python train.py --activation="swiglu" --norm="rmsnorm" --norm_place="pre" --rope_fraction=1.0 --attn_scale=0.125 --init="uniform" --init_std_qkv=0.0164 --init_std_o=0.0041 --schedule="wsd" --decay_fraction=0.315 --batch_tokens=[65536, 131072, 262144] --doc_mask=true --train_tokens=720100000
Each number is 128 + 32 x the weight over its row's rms, rounded and kept within 0 to 255. Layers, rows and columns count from 0. Numbers have three digits each. The size before them is the row's rms in percent of the matrix's.

# layer 2 MLP down, 704x1856, rms 0.0339, rows 100-313, columns 1216-1279
095:105131084106142157090172167093119099115113117133095099070115140125173096160159113082154162083155150118094116135168178172129078145070111126103051126170100135094141145113116082172157139144152100
099:091133098080039122130176177111111045153186087139124153204087066105200099140169064144118140196201177157125057136060100129149111116105176135178201143107092085120073102153105102174051195128137154
100:075089092100110138126156176165134093156131094118125112196169127170128150117154148093131123114080096075092057126097146109104114080125108063114137154130152168165140074127150106121113116120127148
098:090084124074149120065150062102149117127127186129154132158145160125128134124165047173146136146127112062111167118142109057125124132113117123140139134084095145084158143161085148173119159082108073
099:115113110127141124083139120190117121070089098129145079163170179105108169154161112085054114130152154147162143088194143146124128059153154090156126173099106139131102100161174106137088165095085098
101:094105165070121075133173144084146101108096116124137137127171088153116094091191129115144138089105110133131144169165158163086100134088120194138149175143160147143091098147148158133149176153136187
098:096120120159156158181114161123152116094133107131080131176121161125134126116147137098126170104169148182074161141110164145109155134145122077151139179063166108176135118076103129104127133180101177
100:164112133162129175168105136152137125170111175125155136151166141093127151120159139124178184100139134149143179093158094119140132151117194155132101098127128198147146139176159062094132078126036119
098:110124153204156102128134131118159142084109142132152168083170144173114153158101140154095166155103152159142137168078144169142134134134123147133132128163073200127104103121139102119186117029086114
102:058106054159066143108117198121142134122155152128093136087128126083116138082159086211129160163124069113084100089130160110113165135121189149072116132131145130078126138137138129070129124127140102
101:125171073086121139123109101186135124112121137138147082084120096102141131123150148093179096099162107140075097084103173069050140059196124061151151129101163116126126127185101130164086153097148086
097:181157166100143158127130142124171179173158140127133151132122086111132158112104119156101113132110108121106152154135154075131112130158164137104148099097151112105112153164119183154114161058098166
100:173157144074119175125140149139087136115108132107087124095079139179119131096145142094108142148173170094128143141152152123126091079128115170128124010138151131113138131144111136144144063086104115
096:115142152144152119153143158127170130129153140132148143130096148163108080119142133134121109164150139128105125153094169130165101145146152077140128114079113196213146118130144155165102147144136130
097:169102060123115176115173111172061137108163108131122140140102115060100118111117092112183166127154193125088145153097162122104141098184121153127156111119131090137143130061144124139131150098101102
100:070085108197096098131129111115087138110184077135147045172111151082144192103135079105144153119120105129098130180169092122106089134119085081109084113111165073108170158120144131134117175139187108
098:181150061130126132111119120151125158123161140124109139097081125172160150087096080181101052130110101123140120142126128186156163165125163151185130146156116147149110063111098209160105129115137106
099:188156051189132117114120149073143072080122136126111213082208120097135089114150112111142098135132199102116141199088112131155171131110118122136128118131070146182134112159163113114148135076148177
105:132131153131089080145100087105087133186161164122168160132159083100089144175098114124154177096079137125101073121170121100144126175102204115129138086116087082099136091086138189170144116152141230
104:103104144112117187153052103128163175166116097131163069124150122112167158178122205078179099114148138132123158221166144072147102188123090124143145185033058100172157102092144178084091198112157107
102:116157029105134123155180125090073120070147088125121168109108146100087117144089125145150091182112152155151104117109116159066134151181162122177069133159091143104154097135102165181108107106086184
097:106165116111140093159155066148140129136118132149162059071115162150142129134119117146079145095127110104086175188152130208194090139107058179145145122135131091086137072047105080127111121110201126
097:115160154088043121148117097089112089100116117120158163125135145101138108125176084108087169089067090100115126099186156182168125178152082081156173164130124144129182161142134126117136093130152120
099:112087107088087139126128185106116072161092167136130129099130119133091113115176134128139113147106064102108086063096111074121095136129131085127133118138166171052168125138118115142104180143179105
100:114084096098101076121124136141123074101190165117135131169167131125155126155174123138132148158147116176157086091076129087170159130160156117044124163070159092165098110157160139115180113118119158
100:126149125099166122139091134115171157163124254140076120101127059166113148120174147135116151093177146073175118116054157056138107088121083159108100095116192149132179188130106133152088170107148127
096:108134147128145131143119113180078164186094111118171139122080151123079137176166122063164112097151148097077118170124168146117144154121108116130165139151090121181118153118159111135081090110136137
101:164129183145115168062049144115180176144123054149120138103179179097104176121174163130111179155184204167092109078128116139157155077171149150133135087128128100155183141098157096103111158147112125
101:113182163083168117155146113102058068128068101134082124112145123104137135118077108116133166095079103116081120138118109107110109134085113109070106075154148176085128066084133190096104060138179167
100:147135123134143120092134128144134116143118104132128123087088127105139095123157092103073162074095136107158100098140125149135131149073154090149051104121068176075150084182059119131164162142114134
101:147095061154118154084112165177143159132118156128174093074143092161125113114092174169182095159195185111132150098208166052111070122132133176142124105108150142117160110143141086114146129089106124
100:183147139169220157171109117088113114092092131127102132133174112102143136139182141077163080068087097147107105129049153146142139141129119114138108110128151081100139098117171160171133150147136122
104:128098114158122144143168083098158173096164156131137194065135126130098097127130147203166132144183126148103114174121172182121135127082090114070142123067132131131123125143116118129169101137094097
099:161099114146159116156106144126193154151156128132081142133146124191148123105149125162106139151174119047154095150168120130099064102092137143122071078129094140159124100143105096143134104117148104
104:141102149037114161081129064072177066133132109134178122139135123140151163106148155117154105141142109074114107139037098157130118115120161109189148117127111133201138173097176148126066117142146172
102:124129111134141133109171142072131167158059175123123150222159059135171149137139103126128094098133176177120127181138135162115116074139111143116085100156079146132154104165132121148133126147087132
099:122092195148138109092139077149168128124163150129143104107088063100129089135136091118125183103109098134170124154161086114066116163116125109069114098122156118121154124153155039101152110106099148
101:185145117179108126127148069140150158184151156139135171074109165092134128131071108129109163136079103073142158116129177124121142126094171122156081132099120148121152151133126093097112122136123058
096:082060185178179149143102056149107114212177145157169130145097124181180169163088120126086146189154090165184142118124139149083085130124102140141108104077150162101099047150163126139133046164095078
098:180167121075128161118127087185174099124100108116153095099110095139150118101146126086168128108153205110112146114139156143080091112064142128067165135154091125192115115124171106118114118110158016
099:108123106086168093130089117115119127175113104140152112128128189101106121130137100169155111170124122092136169111149094131116122126075166121100135105124090122155122089178182156138184107224119134
102:123120134108147145120107094174084122081107115146141139148153127096133142162150178111087107131133081175056100162070161082165118125138148040095138141146085102107134167048167130138087109102153110
096:086117078116119177088139192111129125135165046136117085170094105122122106162095139163142091119137077146098061102133162094143141044137103102092078100051160134149132133118113138116140099174129147
097:161175137116145114133186130111048133077142153141104138114163116122144097150122095116131191062149147189168098110165102138194190105054084078086054171116143139161134138075112127151109147157143170
100:077189131131142082125046086147170138123073133140154127164115114114143159123140056165172090178155129172090114112093120172128085139153144164196112157160085131138159080133101143143084174173113088
099:039125152182146134091129151148109103136119129126128124113108187148104112109130138157145088208081077085187122091102160131121108201123179125137170161066128161081070080146127181126156161096100092
096:093123139127095145137112123132146084136140138126126137154130213143102147069102160121058120136094192138159146129118140117110159116096100100116145166133062083100139108156138159107140114118099143
099:162133162141095164120118154107104166120088158126104199083050174186092132171143149094094142152124113154150160085127130210137161102164053175101109113130098107152098073107200090151154137193150175
099:146137108165091154145125127039139063131142109131141117153090109111104086103106126143116135124101129157054124115099125162088105097146069163141182118149064105189170133143037138153145155118125200
099:137118145114076116159143102161114106153129093124140127231145150093105159130136081147130130167128128167168125157086149149108173146125150090133100110203130113139107124122182126135134112090080174
098:124139172155153153118076117173101175163136105139130160153085132112104053139082178178107162144147169106147114133084133156172132107071161098099174149166148072154101172092103139158125098130072121
098:143115120069136116150117101115124122051172125125133123120153132134110127150080108210124110181144122084129073117071102117119131159113091120129141151076150141159116067119219148103122121113140098
097:150159118148106115125121106092140142195078163123110127090060067098136138150142089193186161156086093141093120139120137136177147088166128175126079144089165140114143159152093102083121123169144121
098:127144130086167118111167098148084136122122134132153119141150112131170109155133118092112110186175070137144093167118117085105125142106124118142133161128207130107112130079119048059091090119182141
100:085155156154150158177148122218075078137155126119143140166105103148123146118133134087138148129105169113116128140144150134178120170086121178114150155180103163178110132165138129098107104170101084
103:135163150177121113135109059119179147130141099122186179078136156140125128136135157129142163169174201146172110159188113099064101130126104144127074129064118158105177130182127072154160128067120133
103:104128157190154097170148175095135132128117187124161084171132055064219114151159086127105105135093025183166109154126122152171117157138112130155147127172087170105070119162133122120149109114106160
105:116114120086109161123136127146144141150133158136125194056125113102170101132084126218076163099125068135141110100111088186121127170080161098089178120135053115147134193109131057121087089080142171
101:121171080158152099164171144166118126117141110156135121139181104114084136088105131103099098128114124195113145147128134186114129176119158156127121135136092109137060148102153139165127105134107169
099:083189079174172098113148074139164131172066136118180146094136102091161140131128144050196108112104097105112116135114064129132159091116167185141119099095153221120127079151084091126078087066125137
098:164169084089147154095132116164177056119104116117121135058157147123137123117083103098119077073088101061178119159099114094207174144129098163180120094171118104083122088118175141143175102172167121
101:215125125082143160092070107140123156116095093116113088153088083118137146151090128093072158125133141120177094102106133094172102139096101115173123189147152154129069124188048190143145097144114113
101:143142144150123127133145112099132131158133126135121194036128146154100149119156095178135143141177079146112111081105117149099164184143133136118091113110142193108123131145151069082170099099144160
101:201081126057153180168125174172099118102160166121122105120136092118131110123110162168109129122151158173116067099144140126127090128148118182121150125132133106077162114178099169149145127166049122
100:079110127184169135146189109147126186125128189110111110072125103134097129128177157116081160128124081158157178115106089101098156140146140112137163155115147139149167099157106127123117074166080156
099:157117076142154115160180145135159179057099114113094106102141122097144137120137124135120114122135115181128144141150162163144104099133128183221142127097119108119108125137168087142096125132087136
101:191130184113126116161120129116135083059116127128098141138087185178153081163140108180132149128100148081094113177127163129123119161121127208193142153186171121086109116133132180047145100154126063
098:219155097183133099053127149122148173151144105127122120167158144144162093098093125140101115114104106135128135109047106075115153147166175183121155158159118134206146149145129127172077096108129087
099:198141159138105051111109120135172127155170119128087067120172135072148170189205142115100158116124116088085119120128082158155142117116192092098086110151157107086174084142119123118070153154125145
103:109169100167160043135170086136137122111126144113147112155149101172094095116196107117116127153133171099062088223150105102158124162154074132130083116133113173071106128170125057181099090102140149
097:120164133103150086137079124145099044146093154130105102107201135147104188081151063187177092119133164138183128115103135131124158166087085155130129139123156140119145167090120185131164226146114106
098:126099156179066134136173183122130154140113202118124098120095156098132116148116082139033114166104130136146143119130139142182141134190149155129112194093042106118139135088120093136158172097098106
099:151117092082115116122177138127141127113109142113133166110143080120121105165145135104128051124081123197118147156073051204148141182132135104136129128148133111130156209154191087168066125095155166
099:095106090127160126099082153154133065113177147127150117099122069105085156104128143145174096110160134096040114095136143122102101134207108140125133199127145103148105140210125161176155136080118120
099:161141135145165129126103135138155074078177114124140127122176162112101129114122104159137154136167105129131138110185142129183159144178092147163091102151151125207160172211117093132091134138049160
098:148096155148123139165173108113153081135111150128120164132136149061157176145130112143121048110138137155093137145074108078121109107127140176154160175136082120105113112089119170134155128106104110
103:084084143103160065087139116157122067132150161121140131096117116128069116121172193125167160176086190115126149146126176134144183136143184160175160112102090115075046182117129190190098143124085132
098:120153099129105135169091155118175149118139151121142070154131129155146119117088055162121096120149126144111153196108130136145118175143145158145105112044154136184178122142172208090169116174159144
101:149171172107205129099082089159187097091123109137105124161183150128163065122128143122119130179176125116107143171065131131109128114151144129143116164069061140148122098179103168154103077137107162
099:147155173125170113124113079095088086186212137125145212149101151178128112121136115110110149132166082125156234165142098142153162048126155127099096076168117181082088121184133134092093186083157085
096:159164126117192136124109126033117124145109145119130134153123100199129133129124187128157091120126149085130094151175154156139138166132138070073110076122143120145143152147112178129093141194151163
101:102159166171055082183133103094171154176141180106160148152157086093130141089088101126101103142133117124122145135141079068175077144147137154110157140117160143095058123122101124125140140116117143
102:112188113099106158132153132102140116110149105116181097103154105132142162087138111109200093126143110105145148130184183141187168078155133142120129122120098171108113156111132159095173156178099164
100:124121076118151186073172125150145108167075145124157139114114085155135142170158144181144121097127120126155089118233158111111141137124173159163154087180142212180176149176123116171083080153119118
097:121140125160199138166174093101137166128139158127156138119142136148177100118146128131092130148176120171104176130137093116132151179045123082112130145133097133131172150131055136120177117136147108
100:131122150060139126183167121168156138182084152134144124109174139124167123132128121103162120162119106177166171070137154112165120124201183101116111136113119094201176210121128127135114094183135134
105:084139136171128123120101192072106094137195114136091086169111194116119126119172105174171179105181091131145108096131132098182158131115083173140132147062179149122147099115023142178156123171116140
099:118133120134133164105038145061082140121139092127104069106150080114126112184113138097091164199105137122190102107142126152131135068086147113085094064147147109198131109104086125098148189107160084
098:113187168134098140129082107139124122090131125137152165106103100107066164111087110148123146132142102121116116113137092128065043090170100109097123075118093153079126066155118172123135186113129084
098:171078160058139133202067134186084111201149137127158158141113165154144106085165105147139141109071159095161083218111156077135146128157128088138062170101095083161099079152180141076108052165108109
100:054169088091220182130155120143131141134094120134150133106153143134116144102221127107123156172163134155156160164174137138120151174144114148176081180159096135125046109093166116186094164169103211
096:128131140123134157182116099159122145138141146127114111085175128175117117144121081131092077197086093140124129134132078104118169154172129116196153115135144159052122129153104112104060158141151137
100:124092072176155147116125142153076149055100182136153145157143103085135179102139127153108091134095131146116108169141152136122132093149134149101090158130126128035127150129133154123096133176117139
096:128132080250082106100198086167138097100124166131072112086141072148138105154116185197076064082076144189143147121129170166147160168089137124128146113056133157070112063102140125081165112064130157
097:125141118106130142117153119153156144161120173139159173089082119102165148111110080144169101150132109122142082067121129144148105104045108117162148146059147190134126138086210149139122132139140141
096:106121118131234140189176167115091101108132146123126129177060128071186138098106083124076007098130165125176130154108097178117165163116109107158189116153160103139128147188109113124167149101158142
098:112137139106154110109086087146132161068114107142150106129191159087128109102162053104140153125106133068139089133141119135123079098133140092127123070166133140074114141159169168069142114129084114
097:202138143165115132128133173107147114115186098112104189170158117173082124109147126146106172082116115110096129080119073212103073142109143165146102127181088063110124193134183166140163115186158132
102:141086197077167084063090137106094160139117114136146160135196067169071152089091151165174145195144134125112039111130128124105117154163135116114145120098159093127189105134206102152111121123115151
096:173130138166126114128101133141170163131166155126081110139175159067116150122097135154136192099053109148115107132126084054196099108105130168107155141159151111105166089131068078150110093122134174
103:089123145063132102127116136103137186108103167144149158149131183088114107139129173187130158130145112142120175141152135161146182106078092112120170127095138118042151137112171124177125153158123159
098:144162158136152154143089167107164141101146171139103140108113174174151099145092124088121093136082076144123164148112138161102123226143080121158153076140151165095122128161184183155186160157126108
103:127076135168069102228191148115105161173165154139175164145150096141070111103156132118107088122110106171141080142139110113149174176121138126149094086128123114207114138126129148159107100120147099
096:154117174072131120105111083101126165140161110126093168069110151131092091169090089101152141168149101122130132123089128190082138102097099161081137136153222119125154131146111132174091166100088172
107:148104109178098114081146118176150090173116128122127140101131193154143122140109152163169099119141143131075142060123143130176157159163055112080192160186154127245058158149144105120201131141135082
100:136164115131115132129190123142168124065088130119100063077107118137131112130155181083081116061127143124125103172121111085191135140156109134127129142070106134147145196152110112113146103111133084
100:152151124116113108177204142135033157126164129123158126121115131170118081114120125122134132118166094163089130131103108144133135189108195140157113115122112120188143085089074123151139090128185087
101:100096126135142082144177186142129138111115176136133164115120104194110132114120111184140163149079140147067108094111113116118164156120147108133117147198116146124114119155138077216133198135116068
098:141111119124170161141123147138139169077173124130145079164136178118111104202145115150154112134090064119144086131154121117123125125140085203109129107192106118135149127153135147143132135143152125
102:077171105140123081134109108105136115113119070128122161143177130102120155160151150170110170129138218145128093149075187124085111110132091139065142099118106154121098115093119174122169163119155100
102:123137186158133091123099098093093115111149155105144109074181149108126155134152118111094133119186104148126126118151130160109141109147105141086199119119134065169089133124175155119089117151158187
093:140159118103055131136100127158120143193139155135178131182179165161127118127158138138166141111146153132120155167110189169058112100195058111161177107126102152141157206071154119162100157127130100
098:158125108151112165172114116134179113177128089120146148184130133089118141126141111182134119165164200135153107129151156129128137123127170122132118074035116136162108085124096126060120115092148086
095:097166100170135103143160141087112153144035111141118114133062105131116148120087142108098130018118106187156148156102115147135101193146097114145131128203156121083139139158107163146154151159185197
096:071136145114111092205165130159182121100188142138119162162164093202160171211114121146163170154093162143110130109171118142099128118083176122139088147161137118094213151095175061109121141092122070
097:166079166116176126186116153178073133120121126129126126110041126145133150120125120075115123140099185169160117143082079118120109144083137118100144119077145121137059120147130157116164098110111141
102:140127109138167126140120102132087115131162146123180199138108098105113191089087156135092092204183107157103136114138140133124156119104099186162153103100141197150149088188116137099090156183123138
100:127167129144108110122088053084165137109093152130174157141141109141139139109124105152142145129134112136115157165110135047141081139082114118179106109156112189142164169110167153188142179154154129
100:098175124144099091102136078149108134103118135137123120062144177163085092122137177089120124134072068129122181136166185196115127115155137085102089148114084132177150095134137145179127126149148127
099:079146137094170144096147130139102104131158148126110165164151106092090104155181125181128150128172066143152078114147121081123103121118079175141108088162127084109100134141141189135126136150154140
098:147095094121152193127107112176164145142157136141143156165168162117123094128141109118119129112141138078145089103146084154156081096133147105157158162102123117161136113136114112156147115150103124
100:143111158162170170084183201136156147161133156114124147124083087098132094110192120204106099199138162166119098141141113190174098153191126148133194096162126123170135094175136117167104149130154124
102:131148122129093122161114087161146107133106135119128103196114081120116164145104123095173109174115083141151157126096154112172155145120135126130088097099120136130129116102097139151153134131119165
097:149158079126103119183117124130160143103089156127165150179135090124113112133110089148129129155092133151117142131183160131126111148112189088127139103077150125151113099119105105108141098146117137
095:136047141165093095133176068119123158137148144136088110160176120193141158087196144163128093179117153083111094129095168108160157061181087150145153137091118126158102095166137207133111132128090089
099:104121160086126087193141070103119113127144164130098141138091114086114076126195116136126152116135071134131133156154131073108078113087098153119107129116109103113160210080134103199084103116116174
099:124069129172105129068104120094106130140178063135114114120118099148179095145062130094149148202148209097142140124126165176141133087162155083131156124132155108138142136147058094122111128126071141
099:076158131182109130106147131171118100144144168128131157103080084097106055106109092126119116107139148111104103183197167179093177097152152088059114106114128096120122175150170181096145144114188152
096:156113128079125106093123106130144110114113107128121123080223120134074180128138105113125120121089124138116144112082140088092121135152152126132093159082098115069200145175165088125148139161084152
098:118171097088125092158089144121148173137170132131190218164159155143109167135165088110129145098099110143151163122155101159093075116115087116178088179149161131169091114116074156100137153103151112
098:077096098118117112186115090098136128122081149127181133066142086186122126120102129179123080139146100163163122074107128144186154124139106183093114147125145102052174136132124102145068123132121198
100:080176133161133137170160133142091077087168087144135149121100136106113141120140103103133180158098135150136123100102191131165130143110123174120116168140119079148149120101114122092154134136135163
095:153095144096098129110083141052161048115157109118143110165149112143122124133038135139184131121099057158131078151078118093128144204143091139197091135131156157123114132131107158125224207170120103
096:147179151141156143149142132078072117136161159092147086088107218124134158114135185067138102135199140145130143119143186130090123150131098139153130177167125095144120146154136150138157170112121125
100:118085129143132108100146142119088126165128160133116132082129156132104139155144155138147164116132114152106171112156167083160156135131176124102163094159135077154156103082182131072108160120107070
096:108108139147092135133094155134180184125051212138075183146099123086175105188130096135113146114167151154049117134163139099130151119121128136132086131149198146181178167117075099165143099144152151
101:116180076114130147152107108166106070135092061137125149143176166129137146098137130114098135087149092146178079129136173131086130156156134163183117162098078118158143130114094142090125108150096083
102:148154111090070176122094154148130148159142129139093120157131102144155087164134100086078146134171164169114141120095124069110139108127160138107056124153151142084101122150136097081120107136114129
096:134178181120127166171125109153160077132131119149143094162091142081131154158140169109122127194069058121100147126088109166121144127113140125127131186135129096122129147134181111099097086139161107
097:137104163130138104147196095090090086136123124119137123122154081124088071135176038064097134144147138062135117084061151122152105160124142156168160067129110127145118163121149056062114080134123076
101:154093059136109120134156158124126151175127122128144191156106104126098129128159125087117154103166141179105194142114110122136191144153151187123111143106127118125160126110110178175033079145124107
100:068119117114049146046119092130163145156097161119115172161125121117115152149138108130110112182068155096140129096163133097112138169171167163132072151097151177093107111161127123108189184102172121
105:122101081153126190087136142108109113114206130122135068115143110120113138144092154119135147124065154175122133147165104175128108104099162178055081132065149113102118091120133066157124096172104140
098:047103131162145082174138135165105115106101097150178099165080111117114129124134100048159136187075158099174158143126132165120151146200148164153184073134106127147138090115087157090112099103115212
100:146114168153054130122115090150114095102173102136129182156158168127178089165097040159115139127136142142108167127089122135098087078151104170104084184138104056105152081086098116154130117166168101
101:113161143103133110153100179165079104132121096137097126056195146185077173118176110140148137152140122119148149201143078128131120120128138148107151091133085137086117162112120142114120148099101130
102:085128177149154072100132129165104103133147116135123103153157140188108107157073137132108172201143211180142121149153150146154071140151111096136171094099164085181163103153117225113102121124080121
100:162128086074116082143151144136095171121107095117180133104137117111133099068151150116142138114133125075110122087130113118139161148142113111155121141078134139123074096154161092111071153123104186
103:090153164131090117120165129175152142175165053129127144100063140136104148141126160184084109183108129138131114129151127106131140137128132101150101144064115084143099121100133109128055103146120101
100:129121101082077090113145157133101135090102154104106084189109119159159113132168129166131166110165126149128157057087156117086194120148186143096102094066131085169126156088118123144099064108128111
105:113180042112127075122140108107078062181128154133081176115116053107163107171137096096091141155154139153118107176150096109177146083124173124113113091078139110124129105080154097104112123135131155
094:155138117184121092104146133096141119167160118144110128161159075056087116159141123144141085133178119226127114119088157144190057097098127137159172102126110146086111120103172130153117143099103153
095:121116162155123160083164135136159164140179098122074084136144095171100152152176115130155102122156108176174149147145151100163115134098087098158195151141134086170123109131172095175089147095070111
101:147161157103115073168144132138157139118132129134121146137094160174152091106158123112138137118193108092147101153160102179111124140169099058081117125181099139070077092133179057127156134131159160
103:211151123151122085119123167162100128180123177125106090137056103176135180146076133080174135118146180076160069147136181092170119134127133126087105108085103139156151118183111097155112164151100150
097:111142144178162137116087129098162146125096110133106159152141100138096053119105138218185170084041109060110152093079137094127180156137090148061110188137097125114116179141126116094165097103154099
098:122099152180058124126144115109155134166108120149155101108149048129118139120161107164127200118090155109125112059118150138101141155128162091123099155108156139106127115167145131086041135118133178
102:089172114168124146111116102167059099141108108139120120120079129127098143164159131103126054095132085169153126177142096174115127120157094089146152137088103124155167126139148173157118160075099136
101:126169133120149142087117110183167121183200086132151084120175175153102100158153113144165133099147142167161090119122146140149102148108098102114170123153149180150103107082141183144111109205132116
099:156102127150095099115076178152081119075129065115146176126161160129119169118123120153136033108104132155134156135194116082104009204163165138117151116155166083167095088133111158128111191140164160
102:173072146089103142131116206135176115165158116131070121085116110133171105171116114084121070176144168111082119148130110179099157149200093117134131113112117107110118123177097083110111132098115134
103:160149149153091128104145097130130108176117125126160113160089136128108136137136124068161109192149113154123130171117078151146109089128100202029113105111089122109159187119170128102145112146098108
097:073020135100120148068112125108170133173120080146130176203122066128113091123115134129117151106190127110113153093151171088101043128168137144171082127115164114130108136118109097119154102137089118
101:111113129152166133137135159080134185121104134145127121156118108157132132135085133211073120100144115102181178163134073124147093098089135132096131114192164152068174118128203097155095136112136154
098:119087142089155088142109146170148147123136148113122144109131217112106127141103075116168155111129081157063125174134088143111146128125148107118110060077137170089102155112123152081128140128111156
098:130155078178122102112172131103186105109134164118134167083109113164083131132115158046111165102128183110123134114181125100128133102100169121137102143136136092167166111123146122083169120116110152
103:104152214071142119160127150144123098160092127130060168196156126099197122186123114127196109114074115061167142160125154127111111186169089144084104142152152098131133075113145137096156105185152165
095:089105105108195160112150184147099097098155141122146132206165210121114086179071179201126091064219140150154137130102077069167173082105082113121125138113132104105135108113215174103112109147183062
097:103158109111054097148118130145134078143098130141126123167166099138099144207124105143087165138149123129163191085083113119151127184122138153125126121143141138148089074075126099137129117162165075
096:235176139140096091157151131080146133163122077127151149138063199140140134109085115162119156202116063141156158104145152124182140112125136128154135123154094183087143153153103145095120159160127135
098:083177187163116091129112104149028117105127158139153050120132140111050135148136118126128124130077160168057124114125139173134137160136109146124155119180160136083128145136158110103149146085100141
102:131124120136091159138125146157122181136149066136106107155119100132132129132067205082114119091124117114106120121171146154124134112119152176175111168122191130066136114117138132163101186117132074
098:161039132111087146119129186149129144098174087129131176171144099124109113139105122149128168163109154136168147244094115074149160137140101088131119122069145109050115116124093158114109143166125158
095:129090088163158103124151126114177178100064136125102109171122104162131094110125152088152101100143154087159153171157099142156123133140106151123166141064128093123114170207136133155127077135087068
101:094146166102162149117115101094144122118139172110060167157133134143146093122110089051215145070093142089155161155133075139075153139194117079104159113163116098161154090130106171122130154181109157
101:107149097131111104130118117113099097128107140125147067099149135165107122134140109107183185155136117040142125153160119142084155065100129153097188104114087132115198122185171131168128054133170112
097:124133120123116129143173082127166104171112131114087083110113093107153138142157140092132115149061147150128117193142178091161128132134091088177082152143138142194129135075112125155164128126148168
103:136136144136153149113095047149117126134155046130182168128186137139111154125157108106100134131085176096140111163185101135079136210128105179091141130111120097128110101129166141114099151130080142
173:140142076088121074088144138131159123123150110119100108087164100169109108181129116136089144089150179098081139095091125079129119080150130098089128171101107186174156106197082031094133105166163132
100:134117083186114157128154136130131110131112129116183102130116061134126142143100096103142190107090160098094118140170099160143136140134118216084171116109114174123102129119141152166068160129119134
099:132150132144088081179106173140079129153082170131138148121133124112146135044100143118155026034125173148090163127183144101114152128090140122088124144087075145136096078133106055146172142107086142
097:089105128129158146136099114140101150093126124127083163121136083106112146134096072135123129193183148137115115066125088103158108090105154119133126171125147098167101143184118066107143163103099108
101:144066186153130075107146180105097174150169200127090072120118137124133115085134149143138114138168097129096125139133146103135170181119128156111133130176133119049066146164154161108120185183137164
100:194166104115129179150089172151145098108084102131219118157145111133117111105104151116115129100114094181126147114137168162145185159121075172147148149121144123159113148212072093125094198131150140
097:125094118089104118173168160165134176147157140122140131090134132081130106134114126152087172096159144139090150192130112128142095130130125174097164124123131118116144100142134192089134102124119200
103:132113171112113189128175158078150122139172198129087115164130187180158067116124130132150122152087137113189157104171140127148207208090142119169121122019162149083156129122088083153139141107124163
103:193193123181158121142144080143087146147098112144132134101122156082091144123146116112097108060104122116131127103161113142172154182058087103153096123090176091132131084157145093117092081130142108
097:142088204113148167166206120165081085075160111132157188114123134187083085108152129111103205130131192119087075140130095132079125113118119121145134115141153101140171135156125124119142086124079171
098:122188120105085108119129146144150054139079120119145146102102154116111134168163144117150192168151081136158186181160140124110180151111129165101164132132148151192143087228142162132148094155143139
100:129123121206114168147134155130144204124134122124198212117199112112116124152149156098159099129125144152194127127120113142144127148118116125093127164138110129105093134186202142114160149091109134
103:139169163125095090097119119106189125094191184133114139083070132111130156143115118114110112172076159062125114144141234191105093140158145144121164065145089175148106171117104101088133201133067102
217:125114106164137122105126091141116145112083104140144149098149147100182103153105152091092156181151088173136129219082082121135130117080114148110124211070136144084152100118128088118112123128190150
097:124102125173086159146096092187125097149158060136078067131160077104172124111091125146180117095122103084085155126130191117154095164168100184092117105148129162156178099119129127095039133093086130
099:154115112093125151140088172105067133117117152122119145094141125145121161131166139180071131115127104121130138134087101076096176145160145133169095106166107137076141172163107172150166162059134101
099:149151137172104164122166092180118142120172156134139167079094144163133144153097140136129222136123114172136116133172115103120161171102126148188145123145042066069128178107120096090161117166094095
098:099113078099119166144144131035096137118171070124100128100129144144104157128158121067137076117131162143087150112137146136082160122089129107171137143134084134134105085121121099101119159129154123
099:162069140136137192112151122125119116151113113119166126128123136124152143134143050118104153083084119169117172088070113059175157093116126141194103142094190153139128108111163152141132125155155180
099:123114133122129095118178180071095147087112153126142122161113118106170167153160124111094133104155155115113139119104148136142092165113130168161058082081197134189144043168106127103150145119151054
099:133135169062175110155102156105135099096173076125110137136090165120075153117130124107160118167214163157136126109127097117093183074100152148104096157136089121126132160165126080127098074116066125
098:148148147134151079142112079130161164172152146149107096054156109125132159110119147099122130082132124123099177134158166060158080148133105126255128118147123137124102117147092154119121149185133080
104:125130186113144187156151155141162135172125111127085094112133114117152108130191149121104175125136139132137133154111126125167105168113146098153070143146170113176135139087084122187157109114117138
103:101125136159095166104102187117151176113178153133111177077136132134142139175125139103139150138062128139120190085109072130132168158134086171125129139131103135073095144163133108072102098103164111
099:168117107112177112113114142145103129138108142135165180117092084108144135150141131150148201156138088052119205119107088169052104124131148151086131094064047158143204081150119158094123165083212161
100:093174107141106118125191111084085184180074085122125137122153100070163127175113139128081085118125115185131122092103151104171182132073128140171084170105133137078134157145100168211132142127072131
101:158072129170070170109137148113178116077116136122160099152128144152138095120120180124154161159160073156147173074147160164135134110128093123160153182159152099136089122076183141152135136141115147
099:111135159132069138161126110140148111165152139135121083131084094133129125175176098065057149132103122051089088102202083113101149110091090176110133191149116078164116131098074155144151152121141163
099:140126123119127179109104099105170116133112150131134093170150186113147141153156185204179102115109061112124098175129107064088139116134136130127112139149133123164139151133116122078100147120118097
102:147144146175081108203115145150107173132112129117174119137095159132106156166108124095102158145070096131099141091181124104184097166098097123156171081070162124136107126104072127076135105132097155
098:086142135156150128130116110143138158119138072127138207100120110156174161142089119093114151118144140147164093173092139112124118102108120136150118085125128181167116153215170105090097135101110102
098:177108113141068129036118146087151173129147118115110136131131150021130138176143116098140143151094074135031152117067088129163121112154125175148153108134135082175107114166246139145180159126141103
098:109144124096133065164106111124152145084140117114127080127157114144122141155135116122214103163147093116151192169161098103230135139120122058116105117074109070155120143100096144099109132139159170
099:115147121163131132080133158092153095119086133128075161129150126149116138149145167144124123053108114189085181093125181086143101129103140100114190083073139094063164113155080146107123127184071130
097:122172144113104105124126107155137164121114132119143163121125164129130148114125160175145174156146122111095172082187191164089204125078121057119080194172127094130140155147121152129081128145169082
100:127142129097189140108142153060123118151119131123093112066138048165120126174142143110161145222165074111126129117121114179146118160132167139116158087098093111202117160163068088111075124135114097